Weights of a small GPT-style language model, trained from scratch on English Wikipedia.
Size: width 160, 2 heads of 64, MLP 640 ReLU.
Architecture: LayerNorm before each block, no position embeddings, biases.
Training: a variant of Muon for these matrices, 264M tokens, 8054 steps.
Each number is 200 + 30 x the weight over its row's rms, rounded and kept within 0 to 999. Layers, rows and columns count from 0. The size before them is the row's rms in percent of the matrix's.

# layer 9 attention value, 128x160, rms 0.0697, rows 0-127, columns 128-159
110,171,197,220,239,184,219,182,170,193,134,206,231,177,210,191,196,225,178,233,183,182,154,154,232,171,209,227,207,205,200,161,172
104,183,142,174,239,223,167,176,152,181,185,213,173,210,208,188,165,175,233,222,198,253,196,172,174,200,164,218,161,199,214,197,241
099,144,144,215,188,264,267,269,214,193,215,219,154,195,199,182,198,139,224,191,170,185,208,198,228,201,171,192,170,196,149,209,220
108,150,173,188,219,259,248,215,172,172,226,200,132,119,223,222,228,187,212,234,171,171,224,184,183,240,196,184,141,203,230,134,206
113,238,153,181,171,253,211,231,217,196,189,149,194,188,211,215,231,159,223,199,163,221,221,245,225,143,191,254,180,195,184,173,129
103,236,241,180,206,196,141,200,163,191,261,231,263,197,239,175,171,206,237,133,199,260,195,202,225,228,181,206,187,235,258,179,181
112,147,222,228,202,172,177,240,253,204,201,243,214,154,151,219,171,192,130,168,169,210,203,231,238,194,170,202,233,225,211,207,220
113,170,192,228,205,162,186,183,212,157,168,225,229,234,203,208,260,252,239,159,243,189,173,249,243,196,181,192,197,200,224,219,173
122,208,219,184,233,218,211,245,218,185,234,232,181,191,201,168,232,210,206,191,236,202,231,145,242,195,185,198,206,226,213,167,212
113,170,207,196,178,205,230,209,246,191,192,216,183,170,187,192,152,221,180,219,150,228,158,215,243,210,233,163,247,193,197,229,156
102,137,190,238,229,225,140,162,193,249,219,220,216,213,196,195,194,255,158,196,165,168,207,153,189,173,202,194,168,181,196,234,217
114,155,195,234,223,160,188,178,196,211,163,219,218,199,193,183,173,183,193,183,183,216,107,176,153,192,187,199,182,203,232,148,176
096,188,218,213,150,188,114,143,178,203,188,241,255,194,180,182,185,196,233,199,171,170,249,211,183,200,219,209,229,227,182,219,173
107,195,205,206,227,193,188,204,185,182,164,176,188,171,248,163,152,199,164,229,169,215,237,211,203,202,154,203,213,148,202,209,181
102,186,214,181,154,188,240,183,150,195,175,213,181,138,264,180,200,213,173,208,212,236,267,202,244,213,193,197,236,206,235,163,185
104,199,218,144,229,196,209,174,223,223,184,165,187,122,205,221,219,265,202,190,184,238,160,159,150,191,214,243,236,223,199,149,197
098,222,221,202,217,192,129,169,226,216,202,152,179,140,187,184,221,227,242,192,214,196,126,191,209,234,198,245,162,219,194,233,192
115,179,222,156,187,222,211,176,217,169,198,254,172,228,216,174,222,223,189,190,193,192,145,153,247,184,206,164,195,157,224,207,242
111,248,179,257,206,157,221,222,126,192,195,213,178,169,218,232,161,211,200,204,164,151,212,198,189,210,215,182,234,249,225,159,254
107,184,199,217,162,214,247,162,176,188,194,206,222,191,186,180,219,230,199,223,253,216,156,176,226,197,226,191,194,156,170,230,162
104,161,235,242,140,167,192,203,212,150,211,219,201,211,132,243,208,258,232,216,154,208,207,224,156,183,231,227,229,191,194,211,194
114,151,206,250,192,188,203,229,270,274,212,207,199,186,203,188,177,209,238,220,251,208,186,205,202,183,191,193,201,165,174,181,159
114,222,161,249,186,197,171,206,220,195,159,205,165,183,223,156,214,187,249,145,223,196,234,178,189,210,199,194,201,173,185,195,241
097,219,197,187,159,114,254,206,176,215,183,250,226,268,199,182,183,184,150,217,211,171,175,191,211,228,136,164,214,240,248,179,168
107,217,224,226,211,193,133,160,216,189,155,235,171,212,202,185,198,195,206,275,232,200,222,224,195,164,166,120,195,165,229,188,151
103,289,204,230,213,246,196,214,222,183,185,162,205,228,189,221,225,181,254,212,198,222,250,256,210,189,212,203,160,209,224,194,185
102,152,211,241,175,172,201,203,137,186,185,225,179,167,178,178,239,211,199,207,162,142,250,244,223,178,194,220,197,227,196,183,159
097,246,264,209,193,227,188,207,181,221,189,186,183,236,190,158,187,211,161,178,219,174,171,181,216,252,229,205,183,228,188,197,179
094,222,274,173,181,203,219,179,197,203,200,179,205,260,192,250,169,194,220,217,203,173,241,217,204,221,194,199,206,258,153,146,145
112,177,216,239,219,187,236,311,165,179,225,206,176,248,183,160,192,176,170,237,187,201,204,170,247,156,204,182,231,247,211,198,141
104,185,208,138,175,229,190,182,142,195,229,248,198,196,235,222,230,235,163,159,223,237,166,166,192,193,262,195,181,225,212,230,240
103,192,192,195,203,205,212,210,212,185,172,249,127,177,175,197,188,164,258,187,188,218,151,237,169,177,198,191,202,189,173,178,170
107,184,167,198,156,227,198,171,176,222,244,184,207,232,176,225,178,168,211,177,230,213,207,198,177,153,227,217,252,187,181,145,233
105,210,196,206,193,211,217,233,210,196,218,190,137,166,191,162,214,231,218,194,209,182,210,178,237,253,121,178,180,175,183,207,206
091,210,232,203,202,185,247,151,199,229,241,173,151,213,193,205,216,198,204,210,250,246,218,268,223,189,215,198,217,228,215,160,177
104,212,211,171,218,155,135,165,191,206,205,229,219,206,213,185,136,212,257,183,207,207,170,173,181,171,167,232,229,206,221,144,209
108,196,152,164,208,190,205,152,182,152,181,216,257,197,189,225,190,228,182,194,192,193,184,161,183,159,190,155,204,144,184,192,182
111,216,233,187,218,222,183,225,176,223,243,215,230,189,203,184,197,209,189,211,186,199,213,181,207,165,179,211,201,188,220,211,221
105,184,223,157,139,130,231,185,208,170,228,178,208,228,159,188,191,241,215,223,200,228,257,165,202,202,129,159,160,217,199,192,222
116,192,246,205,183,255,177,204,207,220,237,185,250,134,249,260,214,242,163,179,255,218,215,259,207,215,192,203,188,218,198,187,192
100,226,206,137,199,150,177,206,235,230,183,160,212,162,196,167,155,229,167,182,231,201,273,218,209,162,167,182,167,193,166,218,167
105,214,235,239,224,143,173,201,190,159,166,245,192,192,186,229,204,226,177,190,188,223,222,183,199,214,174,199,155,264,190,166,217
104,212,196,247,259,225,202,168,227,273,214,229,135,200,190,194,232,230,175,138,189,163,167,234,135,234,223,247,198,236,211,155,228
106,202,128,159,211,186,228,175,189,194,194,234,207,175,223,182,243,189,168,219,156,207,188,147,162,232,215,133,227,218,240,146,253
108,222,256,208,224,212,179,204,239,240,195,218,164,194,210,213,148,227,179,167,197,209,242,201,229,228,262,240,188,157,149,196,216
111,206,167,225,184,191,245,218,206,183,190,196,210,187,179,230,211,213,253,230,217,147,213,256,232,187,207,195,268,226,164,143,221
107,157,212,144,210,183,212,204,198,221,154,148,191,175,192,224,210,210,240,215,193,164,266,204,192,204,221,206,202,179,190,198,195
101,154,193,196,160,232,205,228,207,216,197,265,187,248,188,189,212,210,258,191,197,204,232,234,144,202,207,191,213,239,224,204,179
095,170,219,207,242,207,230,224,182,226,260,149,231,212,234,163,213,225,131,210,224,199,134,158,175,187,233,190,209,173,199,204,243
118,203,162,187,160,204,176,199,213,183,206,226,215,236,234,259,161,173,234,156,235,134,156,194,178,195,199,144,218,228,206,193,278
112,182,219,188,180,233,202,203,217,194,210,211,215,191,210,228,218,182,202,200,247,236,177,221,196,195,139,243,214,206,234,223,229
114,271,231,123,229,170,171,213,134,206,206,227,238,187,221,218,218,170,231,148,204,202,218,284,226,140,163,181,224,166,182,243,239
099,247,212,176,196,171,170,210,189,243,169,166,200,225,201,258,189,137,159,160,211,231,113,272,248,199,179,168,188,261,261,196,187
103,205,238,146,255,276,237,232,178,224,187,231,209,161,230,224,173,192,174,169,208,197,148,127,228,182,166,174,185,200,165,193,211
105,135,195,185,175,195,161,236,223,170,224,176,195,147,205,161,190,194,149,178,209,148,212,207,222,192,160,225,183,173,205,205,214
109,218,189,208,211,172,210,193,196,216,158,218,186,155,212,159,201,170,189,204,208,180,121,199,199,208,239,175,246,181,176,257,203
103,187,249,244,240,222,197,249,146,243,159,238,219,244,153,231,189,230,235,157,208,209,170,244,206,204,198,220,168,222,231,200,216
101,256,235,172,203,240,136,219,261,213,175,218,142,211,202,161,215,191,174,211,154,255,161,137,176,210,218,244,216,178,185,235,198
104,167,196,277,190,216,209,149,219,173,154,187,205,179,225,236,222,212,136,226,197,207,159,242,207,229,190,142,246,211,193,181,129
104,220,240,184,158,133,205,198,169,179,185,184,242,238,197,233,186,221,237,213,237,238,188,244,199,202,182,223,233,184,242,170,170
101,237,159,164,186,226,214,208,145,152,220,243,189,208,216,220,180,231,188,203,189,164,215,164,213,176,215,195,169,175,242,219,253
111,183,205,162,115,184,232,203,231,143,192,230,223,143,197,205,179,180,240,200,217,234,159,256,211,193,181,221,174,221,172,214,206
105,156,242,162,201,195,197,165,232,238,188,182,227,234,178,197,214,171,184,244,248,217,218,225,204,198,216,166,188,214,214,149,171
107,222,187,210,185,258,209,195,208,254,234,224,200,153,213,214,221,237,220,234,194,216,185,208,189,194,222,197,214,243,227,215,182
102,142,169,221,190,162,173,219,198,188,138,211,256,194,179,202,195,221,195,185,229,184,203,188,157,205,218,219,225,170,235,221,213
098,228,231,162,203,202,196,205,182,222,215,213,220,221,210,234,207,134,201,174,256,196,214,220,210,204,237,185,268,195,212,172,203
110,202,166,160,191,233,208,121,205,228,271,201,217,191,201,197,183,262,200,167,188,230,233,219,269,196,188,158,221,288,171,184,265
098,181,178,218,180,195,191,158,206,233,177,187,158,140,202,229,183,169,173,167,205,192,183,200,189,227,216,283,251,238,181,120,169
094,165,147,226,195,256,208,227,208,195,208,156,209,197,187,167,230,197,237,220,183,225,179,201,199,186,204,207,243,122,175,158,186
087,183,169,188,221,151,254,236,168,199,216,200,253,180,176,202,247,258,221,182,194,193,220,252,155,174,234,219,211,237,191,166,213
090,228,205,196,175,216,227,209,169,185,235,202,212,177,160,202,215,219,219,220,183,173,214,220,210,238,145,215,267,195,204,225,259
098,196,184,168,196,162,158,231,208,165,253,167,229,140,161,188,166,218,197,232,231,218,183,263,214,232,156,198,173,250,240,151,201
102,169,173,268,221,220,192,212,163,194,219,160,148,185,201,205,173,196,220,208,214,182,212,192,191,213,179,164,170,250,220,182,212
099,211,193,187,225,229,238,212,211,176,156,215,176,261,167,174,159,216,190,193,200,209,222,238,179,191,211,203,228,177,200,192,171
091,194,128,173,185,152,236,228,117,182,224,176,209,181,244,188,200,225,201,181,181,196,227,203,225,202,151,199,139,210,186,177,247
083,166,204,199,207,194,147,161,228,197,212,177,244,186,283,251,240,253,279,185,277,181,221,181,118,150,142,156,208,188,164,190,193
100,240,185,195,228,224,212,233,187,221,223,179,182,160,261,206,184,186,230,168,245,218,211,245,200,203,209,201,173,259,206,191,191
087,203,192,246,208,199,191,179,201,205,161,176,203,173,232,173,157,176,163,176,193,185,172,181,186,126,153,234,148,172,237,237,226
096,164,181,200,162,208,219,227,187,212,218,204,192,186,230,196,159,181,169,176,194,220,222,192,221,188,235,171,199,222,207,198,163
088,245,210,211,171,178,230,212,264,214,200,273,208,268,127,161,209,195,226,194,250,239,251,194,223,185,204,239,153,161,170,151,225
094,182,279,252,173,201,185,234,165,219,236,161,236,220,193,237,248,190,175,233,185,152,231,171,212,206,203,183,254,194,229,183,186
093,234,222,223,182,182,174,167,155,193,159,215,206,202,219,165,207,196,207,237,225,217,231,190,254,155,148,212,234,189,196,170,220
096,207,205,251,164,212,198,210,213,186,203,155,170,205,227,226,215,202,185,259,219,208,220,212,232,172,189,144,135,193,231,230,172
092,218,197,205,219,197,207,240,201,206,185,213,209,198,136,193,193,242,245,244,200,221,208,194,273,201,222,206,250,217,167,211,182
084,207,145,220,223,168,193,282,179,151,210,197,279,169,210,214,172,205,152,162,252,190,224,248,167,205,180,167,223,229,252,207,275
088,195,240,212,173,245,188,189,206,175,188,192,169,262,207,185,172,191,215,238,250,233,209,241,189,161,203,211,268,184,151,213,123
092,214,211,227,155,151,194,170,201,180,192,197,213,230,185,176,232,210,212,179,180,196,258,165,192,170,221,224,230,201,239,198,199
096,175,191,246,196,140,194,235,205,160,189,179,246,206,208,209,176,195,190,243,163,236,181,203,176,216,263,198,184,233,217,199,216
091,168,229,254,248,184,201,232,172,161,230,160,195,178,247,224,260,177,193,243,154,175,229,212,183,225,241,186,167,264,214,170,176
089,124,178,165,118,252,198,218,259,198,233,221,246,221,202,223,191,213,225,185,200,226,187,217,249,243,231,256,158,222,191,175,212
091,162,234,232,227,206,214,222,174,214,168,171,243,184,170,227,222,205,196,197,222,174,241,227,195,202,225,184,193,212,205,176,228
098,216,203,182,216,220,246,194,145,173,233,182,227,187,203,176,211,178,203,213,215,202,194,216,213,189,236,199,254,239,177,206,295
091,185,179,220,206,218,194,201,198,216,259,146,229,201,169,239,280,230,203,221,193,224,233,144,191,221,196,218,166,207,218,176,212
089,182,144,203,206,223,193,225,163,169,222,163,178,201,209,245,151,179,205,161,133,219,168,199,192,185,181,174,188,216,232,191,189
082,170,210,175,224,217,237,219,227,241,210,244,143,240,205,226,224,238,149,207,218,185,208,172,239,215,226,194,228,182,161,114,240
086,167,226,204,196,242,201,277,197,200,198,188,158,169,158,188,182,241,236,152,160,204,201,284,187,157,190,226,161,183,204,220,232
091,260,195,193,206,162,215,239,205,204,192,220,223,209,181,162,182,234,176,182,176,252,146,248,256,222,204,222,187,182,168,213,171
101,188,242,190,204,222,225,224,253,225,195,174,266,198,192,172,202,210,228,174,180,215,167,248,184,242,202,188,205,240,183,199,185
090,165,236,172,191,231,176,143,153,194,225,190,191,237,208,190,200,259,220,197,190,206,198,158,240,228,208,259,200,215,192,160,212
084,219,201,178,209,160,197,165,172,210,174,225,253,155,231,174,226,189,267,142,226,179,186,240,221,146,162,198,163,168,178,194,205
085,228,207,201,126,219,185,197,217,288,212,204,163,182,175,188,180,167,174,202,175,195,182,234,220,180,188,168,178,228,154,198,180
092,224,208,165,212,201,188,201,175,231,246,241,126,221,248,203,230,177,223,239,193,204,188,161,233,228,212,232,174,179,228,178,234
105,192,178,146,189,207,202,252,190,213,261,199,182,173,140,237,235,210,203,231,173,174,184,219,204,197,204,222,172,259,185,165,234
097,237,170,171,240,198,221,234,169,200,203,174,267,223,178,212,188,271,206,184,147,181,193,205,147,224,202,216,179,196,216,237,182
086,172,172,172,240,173,206,205,223,209,208,210,228,281,173,214,176,204,189,163,174,196,186,173,196,174,284,181,217,161,201,230,190
090,182,221,221,177,235,203,214,221,267,179,202,191,198,202,215,199,190,184,205,212,178,171,210,164,217,192,180,230,231,207,236,174
096,138,156,244,165,202,244,199,159,127,175,215,227,186,230,216,181,217,215,259,216,181,154,226,231,209,241,215,216,179,189,223,220
089,188,246,201,197,228,232,201,196,211,171,178,157,235,217,143,184,131,210,163,160,204,235,177,211,197,155,225,221,168,201,167,192
090,176,136,178,183,157,195,164,185,184,192,260,219,167,209,225,232,210,177,199,236,195,170,191,214,216,233,202,168,187,191,205,225
095,208,171,255,226,194,202,221,153,207,168,154,193,214,197,166,208,189,172,238,198,230,198,173,167,194,201,247,205,186,196,206,212
100,171,206,205,245,181,203,197,169,230,225,219,178,180,219,187,205,158,215,201,163,205,246,207,172,199,245,220,155,208,213,214,203
088,182,176,182,222,172,159,177,226,184,191,170,215,209,238,166,212,169,186,202,174,196,220,216,202,182,236,197,163,205,210,185,242
093,217,273,212,190,241,148,238,206,227,217,173,195,217,174,219,248,154,166,216,258,180,197,217,198,187,234,213,192,219,222,144,205
086,210,173,191,213,205,190,140,188,203,158,203,200,219,168,180,179,180,147,196,206,184,178,206,199,155,184,198,205,246,214,198,216
101,250,186,199,183,191,218,220,188,211,290,187,188,172,172,195,161,189,265,233,220,186,214,205,219,256,216,178,234,234,164,253,209
100,201,247,273,181,142,178,190,164,220,227,125,169,196,177,194,209,229,154,241,248,229,228,162,186,181,198,210,186,199,208,249,225
100,173,206,210,202,208,220,233,183,258,225,156,187,222,183,175,182,164,241,271,163,203,243,164,213,189,213,173,167,256,208,256,243
088,246,176,173,147,279,195,218,210,215,228,149,182,188,156,195,169,181,186,239,102,214,173,233,170,170,204,227,218,161,157,208,196
101,170,195,276,215,134,191,223,186,225,181,185,216,203,177,160,197,169,175,228,216,245,199,220,237,168,178,151,162,207,222,230,179
088,219,166,242,239,217,166,204,195,191,226,227,174,192,175,195,204,196,190,194,201,140,207,221,189,202,191,225,161,239,228,109,163
080,153,247,150,168,224,184,242,244,193,168,202,188,225,235,210,160,236,200,169,218,206,204,252,156,196,233,241,205,168,189,219,196
102,174,191,153,205,222,205,203,181,211,211,258,186,253,171,216,228,245,231,171,197,219,183,191,213,175,162,167,190,180,170,199,235
102,159,200,194,183,187,212,174,210,141,260,229,154,250,230,197,121,191,233,160,261,209,254,184,206,178,191,224,238,215,197,266,224
083,204,192,221,222,228,191,175,186,195,250,221,193,203,227,162,173,175,182,234,223,235,245,162,156,183,210,238,207,210,202,213,205
104,239,212,157,229,255,192,219,209,252,251,207,170,214,206,215,251,173,191,148,189,193,190,143,216,167,186,182,203,253,197,225,156
087,210,217,167,161,187,227,199,217,228,163,182,172,245,184,233,172,134,149,207,171,214,171,171,237,162,117,162,160,243,194,205,181
102,211,202,207,218,157,208,227,220,206,197,206,182,178,230,208,190,164,187,213,190,168,208,247,213,174,188,219,164,202,228,188,206
091,226,240,163,222,232,182,193,182,175,164,193,186,175,248,202,232,190,228,212,182,177,186,217,200,149,221,200,217,181,233,194,187